{
  "norm_place": "pre",
  "parallel_block": false,
  "init_std_up": 0.0768,
  "warmup_steps": 192,
  "dataset": "wikipedia_en"
}
Each number is 200 + 20 x the weight over its row's rms, rounded and kept within 0 to 999. Layers, rows and columns count from 0. The size before them is the row's rms in percent of the matrix's.

# up: layer 5 MLP up, 256x96, rms 0.0771, rows 49-80, columns 48-95
# down: layer 5 MLP down (transposed), 256x96, rms 0.0761, rows 49-80, columns 48-95
up49,099,199,152,204,198,173,187,175,185,166,177,215,176,226,195,207,225,205,187,197,186,207,207,234,254,207,194,220,171,171,173,197,196,167,177,196,201,188,162,164,173,176,206,210,198,175,231,185,214
down49,093,181,240,174,201,212,218,189,174,219,199,231,225,190,193,189,190,208,199,177,247,208,218,182,196,190,175,183,207,244,230,220,204,239,218,198,168,199,194,182,213,207,177,209,174,201,184,176,219
up50,092,192,229,169,177,197,181,173,212,189,172,204,205,219,166,222,201,198,205,223,231,209,194,176,222,207,207,216,187,183,185,195,218,192,177,172,196,234,169,192,194,195,195,199,204,139,201,186,175
down50,098,210,233,230,172,181,212,189,192,171,194,178,155,201,179,204,218,223,214,187,206,210,248,201,234,179,190,194,226,210,204,189,193,183,202,214,187,212,205,225,237,191,231,202,200,239,180,239,196
up51,097,246,169,213,200,197,181,217,210,183,203,227,205,179,208,212,212,205,187,190,197,180,173,241,194,206,202,226,189,226,220,217,176,195,220,156,214,172,191,171,228,180,198,197,182,155,220,175,183
down51,088,210,202,173,233,191,208,169,181,219,184,203,188,173,228,221,185,208,226,193,197,215,169,204,167,216,189,176,176,223,201,205,195,190,183,236,193,196,205,140,140,194,199,195,207,177,175,224,184
up52,098,204,198,205,199,188,190,170,213,209,202,188,168,198,165,223,190,211,198,211,185,206,210,227,177,181,227,184,205,178,198,205,227,202,232,188,228,199,214,198,190,176,188,180,221,215,162,200,193
down52,104,176,248,209,195,206,188,185,214,234,225,207,208,157,188,197,221,174,199,224,186,174,191,196,219,189,196,199,213,168,197,208,170,219,220,239,191,164,203,190,197,194,174,191,206,206,178,184,191
up53,103,204,182,197,177,174,232,193,181,184,190,203,166,180,187,221,177,232,183,206,160,194,176,208,171,224,224,223,203,198,220,202,205,177,164,202,178,199,188,190,229,240,208,176,200,207,190,209,209
down53,103,224,184,201,211,209,148,226,214,220,190,181,192,201,268,212,168,215,185,190,228,230,235,217,216,219,208,213,191,189,190,241,200,200,186,196,193,188,173,203,238,218,152,206,224,189,199,209,209
up54,094,176,180,184,161,215,243,205,174,167,202,230,187,176,193,178,205,184,185,219,202,175,222,182,179,236,215,194,230,183,191,218,208,192,197,184,212,198,196,195,234,225,213,204,223,198,213,194,189
down54,098,170,181,200,185,227,150,175,217,139,227,181,179,182,227,198,222,194,164,209,200,214,195,188,204,207,185,185,202,201,211,216,232,217,205,229,194,202,231,198,227,188,207,202,201,207,228,205,196
up55,098,215,200,191,168,205,238,186,181,183,196,195,182,205,189,207,216,196,192,233,207,184,184,193,186,180,207,191,203,167,191,196,196,198,221,189,225,240,203,189,224,180,211,208,191,206,159,231,234
down55,099,222,230,198,170,171,200,210,208,186,163,193,173,198,186,165,214,210,168,213,223,200,190,193,224,188,181,196,215,213,207,193,224,187,177,193,205,167,198,219,185,154,214,153,228,195,218,179,214
up56,095,202,169,206,214,234,177,181,181,145,226,192,170,216,196,187,216,188,231,230,205,187,188,209,195,215,216,192,163,171,161,223,232,215,237,186,202,195,214,168,224,184,190,215,202,231,182,186,184
down56,095,203,206,176,206,186,207,205,199,231,194,185,188,171,250,176,193,178,184,184,180,197,244,212,195,201,199,159,190,211,212,196,148,228,196,207,209,241,192,212,197,222,198,199,163,159,210,187,200
up57,101,179,164,214,193,209,236,201,204,208,176,183,192,230,187,243,211,227,220,173,185,211,211,193,201,178,162,198,209,195,207,216,244,240,205,173,186,198,186,188,200,192,171,178,217,221,212,201,158
down57,097,194,240,190,199,207,178,183,195,203,221,276,212,195,192,187,160,190,179,198,205,184,187,210,230,205,201,206,142,227,169,214,188,207,204,231,217,177,206,219,224,203,185,188,208,186,207,167,213
up58,098,163,205,185,182,203,193,173,207,181,216,183,177,223,196,182,193,219,230,211,201,189,207,201,208,152,204,229,231,202,208,172,233,170,212,200,206,232,213,227,177,195,167,202,222,202,232,185,212
down58,092,206,164,216,217,232,172,210,174,218,185,199,233,209,196,220,205,207,200,206,179,197,179,175,172,203,174,210,208,177,193,234,174,213,188,185,177,209,173,209,184,241,213,174,212,223,171,225,177
up59,084,233,171,219,189,177,187,203,206,170,187,230,179,172,188,184,215,225,207,194,191,205,184,177,204,205,213,211,179,200,218,206,215,177,217,195,180,181,164,185,242,206,205,234,205,196,168,219,177
down59,090,211,206,203,226,201,242,194,175,200,210,207,231,213,255,202,212,196,207,163,224,189,198,141,229,194,197,171,206,196,194,215,205,183,195,184,184,216,178,223,196,165,183,176,206,212,221,194,197
up60,093,218,217,172,207,202,177,215,189,182,182,203,189,213,205,228,149,171,189,190,204,232,183,204,219,218,219,206,165,210,186,201,212,158,198,183,201,229,200,222,215,210,186,226,201,183,201,240,163
down60,096,182,171,193,155,188,183,163,214,228,206,201,208,181,269,205,195,197,226,169,214,233,204,203,198,186,166,203,169,213,203,177,187,175,194,175,212,209,231,182,201,200,185,186,186,185,206,203,219
up61,109,193,216,229,200,199,178,172,204,208,198,180,235,210,176,188,167,189,198,200,195,201,178,212,199,200,197,180,191,215,191,232,204,210,150,223,200,224,234,204,215,191,226,244,211,209,204,189,213
down61,103,215,182,223,218,202,200,197,212,180,215,208,243,188,199,209,214,152,234,174,193,224,214,182,220,223,188,212,237,196,197,169,231,179,194,216,206,175,186,191,206,178,224,204,222,177,187,223,168
up62,105,242,211,220,211,180,222,207,210,206,225,208,178,191,177,200,176,205,204,196,203,182,161,194,211,192,177,191,169,195,138,220,213,196,233,175,182,186,183,216,178,203,171,212,197,177,179,194,168
down62,104,191,207,175,186,200,214,183,211,173,215,205,211,173,201,184,200,175,168,161,196,190,221,175,192,181,200,211,246,220,182,214,182,187,197,194,188,196,215,198,211,155,240,234,166,220,195,225,213
up63,094,208,165,178,182,192,184,203,197,171,180,204,208,203,208,240,178,191,207,172,212,206,196,164,196,205,167,224,237,185,207,221,194,170,205,175,230,186,152,224,215,218,194,201,232,195,201,173,203
down63,094,208,201,195,205,212,232,195,221,230,173,224,197,202,238,232,177,191,202,203,205,232,199,185,225,211,233,228,198,151,191,222,183,190,237,188,190,192,217,201,229,218,217,172,196,191,184,204,225
up64,101,219,217,195,200,225,202,184,187,165,168,179,182,170,183,199,188,180,209,178,202,194,195,249,207,198,185,242,172,185,226,198,202,216,205,211,173,244,226,244,230,245,161,205,182,176,231,187,200
down64,101,226,215,225,228,207,238,220,193,173,218,179,214,205,210,195,199,225,185,185,222,232,170,190,209,171,204,201,190,204,232,220,183,187,217,218,204,223,186,240,194,171,183,221,184,212,197,193,177
up65,092,175,242,224,183,210,239,196,151,177,195,205,210,234,201,176,185,139,201,196,219,201,212,201,212,214,173,179,202,190,236,195,192,182,205,191,200,239,214,205,230,180,210,205,205,184,224,188,185
down65,089,208,174,155,192,199,170,234,201,175,208,186,211,226,251,227,222,223,187,205,155,175,197,194,218,176,216,224,185,203,197,179,166,190,182,186,190,180,229,223,160,200,184,211,197,204,195,203,166
up66,103,222,179,186,219,200,174,188,216,206,213,210,205,204,165,218,198,214,202,213,195,162,200,186,154,191,205,178,149,185,208,203,177,205,207,242,167,215,193,183,203,198,187,218,154,176,196,214,189
down66,111,178,193,181,186,193,174,198,184,194,208,198,212,216,147,199,186,197,214,189,215,184,172,181,203,188,203,172,171,195,190,207,197,178,205,173,176,198,177,208,192,180,198,177,240,236,207,204,197
up67,108,225,185,205,177,215,186,190,207,221,188,177,182,151,185,205,200,223,187,212,164,189,174,192,218,169,187,225,216,207,180,190,219,177,219,209,227,252,184,219,220,227,189,225,193,187,199,224,206
down67,104,192,193,221,177,197,201,189,199,206,201,214,210,214,258,223,196,175,221,174,200,234,208,212,186,216,199,173,193,223,163,200,201,227,203,224,204,240,208,217,186,224,187,177,190,198,170,224,231
up68,096,170,196,195,203,198,225,174,217,167,160,207,208,187,180,244,190,210,227,207,192,234,199,207,228,218,202,212,226,181,199,212,215,203,207,215,199,208,234,208,203,217,219,196,186,206,215,225,206
down68,099,227,194,210,199,215,187,162,223,213,201,200,228,225,176,206,197,188,177,197,180,189,205,221,201,214,223,217,190,236,191,191,219,190,217,169,230,165,205,197,190,218,189,213,152,166,185,195,192
up69,107,225,187,185,189,190,203,217,185,221,181,204,225,182,184,186,182,219,222,209,205,191,199,171,231,162,192,231,227,194,191,177,218,163,183,182,204,209,170,195,208,190,230,182,224,183,178,178,196
down69,111,219,224,190,246,198,176,203,178,217,178,205,204,228,207,203,172,174,181,199,212,209,228,189,219,228,193,240,232,214,197,222,231,204,197,197,231,222,197,194,225,202,241,204,206,207,180,173,223
up70,101,242,209,228,203,209,203,234,189,209,192,220,201,213,175,210,168,241,199,195,190,221,178,191,205,181,210,212,214,201,163,185,182,194,171,183,212,194,191,215,170,191,162,216,191,200,243,215,175
down70,106,171,218,190,231,202,175,198,216,240,174,192,182,204,154,189,205,239,186,199,226,216,190,163,232,189,181,214,206,188,202,204,228,217,187,205,220,185,191,198,205,194,206,220,220,218,224,170,220
up71,100,198,197,202,206,182,196,223,205,191,224,222,158,201,169,189,195,194,197,210,233,226,213,232,147,214,196,204,173,192,194,207,227,185,187,163,178,201,180,246,166,217,241,234,215,187,214,186,175
down71,106,198,230,218,233,201,235,188,197,221,175,202,212,165,159,227,182,189,178,218,165,193,171,187,250,176,181,183,174,195,183,186,184,198,216,205,177,204,220,199,230,217,185,207,221,185,193,207,222
up72,093,197,225,255,212,190,200,211,185,173,181,185,209,220,187,187,193,236,195,180,202,192,181,173,179,210,173,172,182,203,198,240,206,208,244,152,216,202,184,196,233,205,148,164,172,223,198,194,199
down72,097,210,192,207,204,233,184,148,213,195,202,194,216,206,226,237,171,203,178,205,216,170,205,208,201,184,193,185,214,200,182,198,228,173,186,199,232,204,172,190,213,191,221,210,194,196,216,214,175
up73,103,207,196,192,190,179,213,212,202,198,219,185,190,213,192,198,173,197,226,192,208,153,220,212,247,204,211,197,186,188,204,186,229,184,212,197,218,213,170,174,200,210,194,179,184,246,233,173,211
down73,101,225,226,218,221,175,217,208,208,215,189,200,218,185,196,169,223,215,224,151,213,218,225,208,172,203,183,191,227,210,214,189,224,168,225,228,216,198,243,181,188,198,184,186,229,219,203,227,198
up74,103,195,172,233,177,236,194,180,230,205,190,207,173,199,181,206,230,241,203,191,210,213,196,187,209,181,233,250,219,212,179,179,207,182,196,227,189,203,189,174,232,195,194,208,205,199,210,221,201
down74,097,203,157,181,219,191,195,175,197,234,204,201,234,182,186,187,202,227,212,186,192,197,218,214,214,201,220,211,179,198,186,170,215,197,223,190,177,208,175,220,213,218,176,233,215,195,194,193,243
up75,103,267,189,214,193,188,182,214,211,225,180,199,194,218,183,214,198,171,225,193,184,217,200,199,196,169,238,214,175,220,187,211,180,194,195,180,199,166,167,214,193,204,176,204,213,189,224,175,217
down75,101,189,210,213,223,218,183,210,202,197,173,193,221,175,207,164,237,199,189,192,189,211,180,191,154,225,226,217,203,237,187,182,232,220,192,196,187,180,206,206,193,173,226,194,200,190,235,199,206
up76,105,246,200,190,196,204,202,203,192,242,188,181,180,229,190,225,209,171,195,231,165,199,203,212,196,195,208,220,181,210,195,186,239,163,224,172,193,183,180,180,183,202,176,185,230,158,193,160,199
down76,103,214,209,174,198,178,202,200,169,216,213,194,215,223,220,172,185,180,201,188,213,206,194,173,175,239,190,206,177,214,175,180,192,256,216,207,183,181,214,204,181,233,161,209,212,225,226,218,198
up77,078,214,160,180,205,187,179,191,219,192,174,175,209,181,202,189,201,200,213,195,205,197,184,166,208,213,186,212,198,216,166,185,209,191,203,194,183,173,185,185,208,217,208,194,232,230,207,188,226
down77,085,208,221,201,227,157,201,218,187,217,186,215,203,227,293,198,213,203,167,201,207,197,212,201,204,203,212,198,224,183,188,195,139,216,182,185,205,219,208,233,172,203,195,196,183,199,211,205,179
up78,099,220,196,185,175,189,159,225,171,180,204,194,209,202,201,203,227,231,176,233,213,186,228,190,206,192,199,209,201,213,165,203,220,224,191,216,217,217,197,253,205,222,193,242,165,173,203,191,168
down78,096,217,203,197,218,191,196,216,208,187,224,210,179,206,229,209,187,189,161,208,196,211,223,216,180,240,182,185,215,209,216,160,162,200,221,174,229,177,209,174,201,187,216,198,195,200,177,213,216
up79,099,192,158,240,198,207,196,175,224,196,174,179,216,180,193,207,211,167,213,203,178,203,209,170,172,196,194,199,256,200,217,213,212,180,190,178,201,188,179,167,195,203,181,251,204,204,189,207,213
down79,096,219,183,191,202,199,197,185,210,226,214,198,224,208,192,207,195,203,161,192,185,184,193,223,229,196,192,203,182,221,199,170,202,196,209,211,231,206,211,215,218,197,220,186,187,204,201,167,203
up80,106,203,202,214,236,225,212,199,179,209,179,154,177,194,181,229,172,179,225,189,221,232,156,173,169,181,209,193,212,182,177,215,187,177,174,215,200,183,183,174,214,204,178,249,232,221,215,195,207
down80,096,229,147,205,183,199,218,217,212,226,186,205,223,201,275,201,231,202,202,190,207,199,190,168,197,225,184,169,205,172,174,201,173,230,195,182,225,182,212,209,206,200,197,214,188,202,214,177,191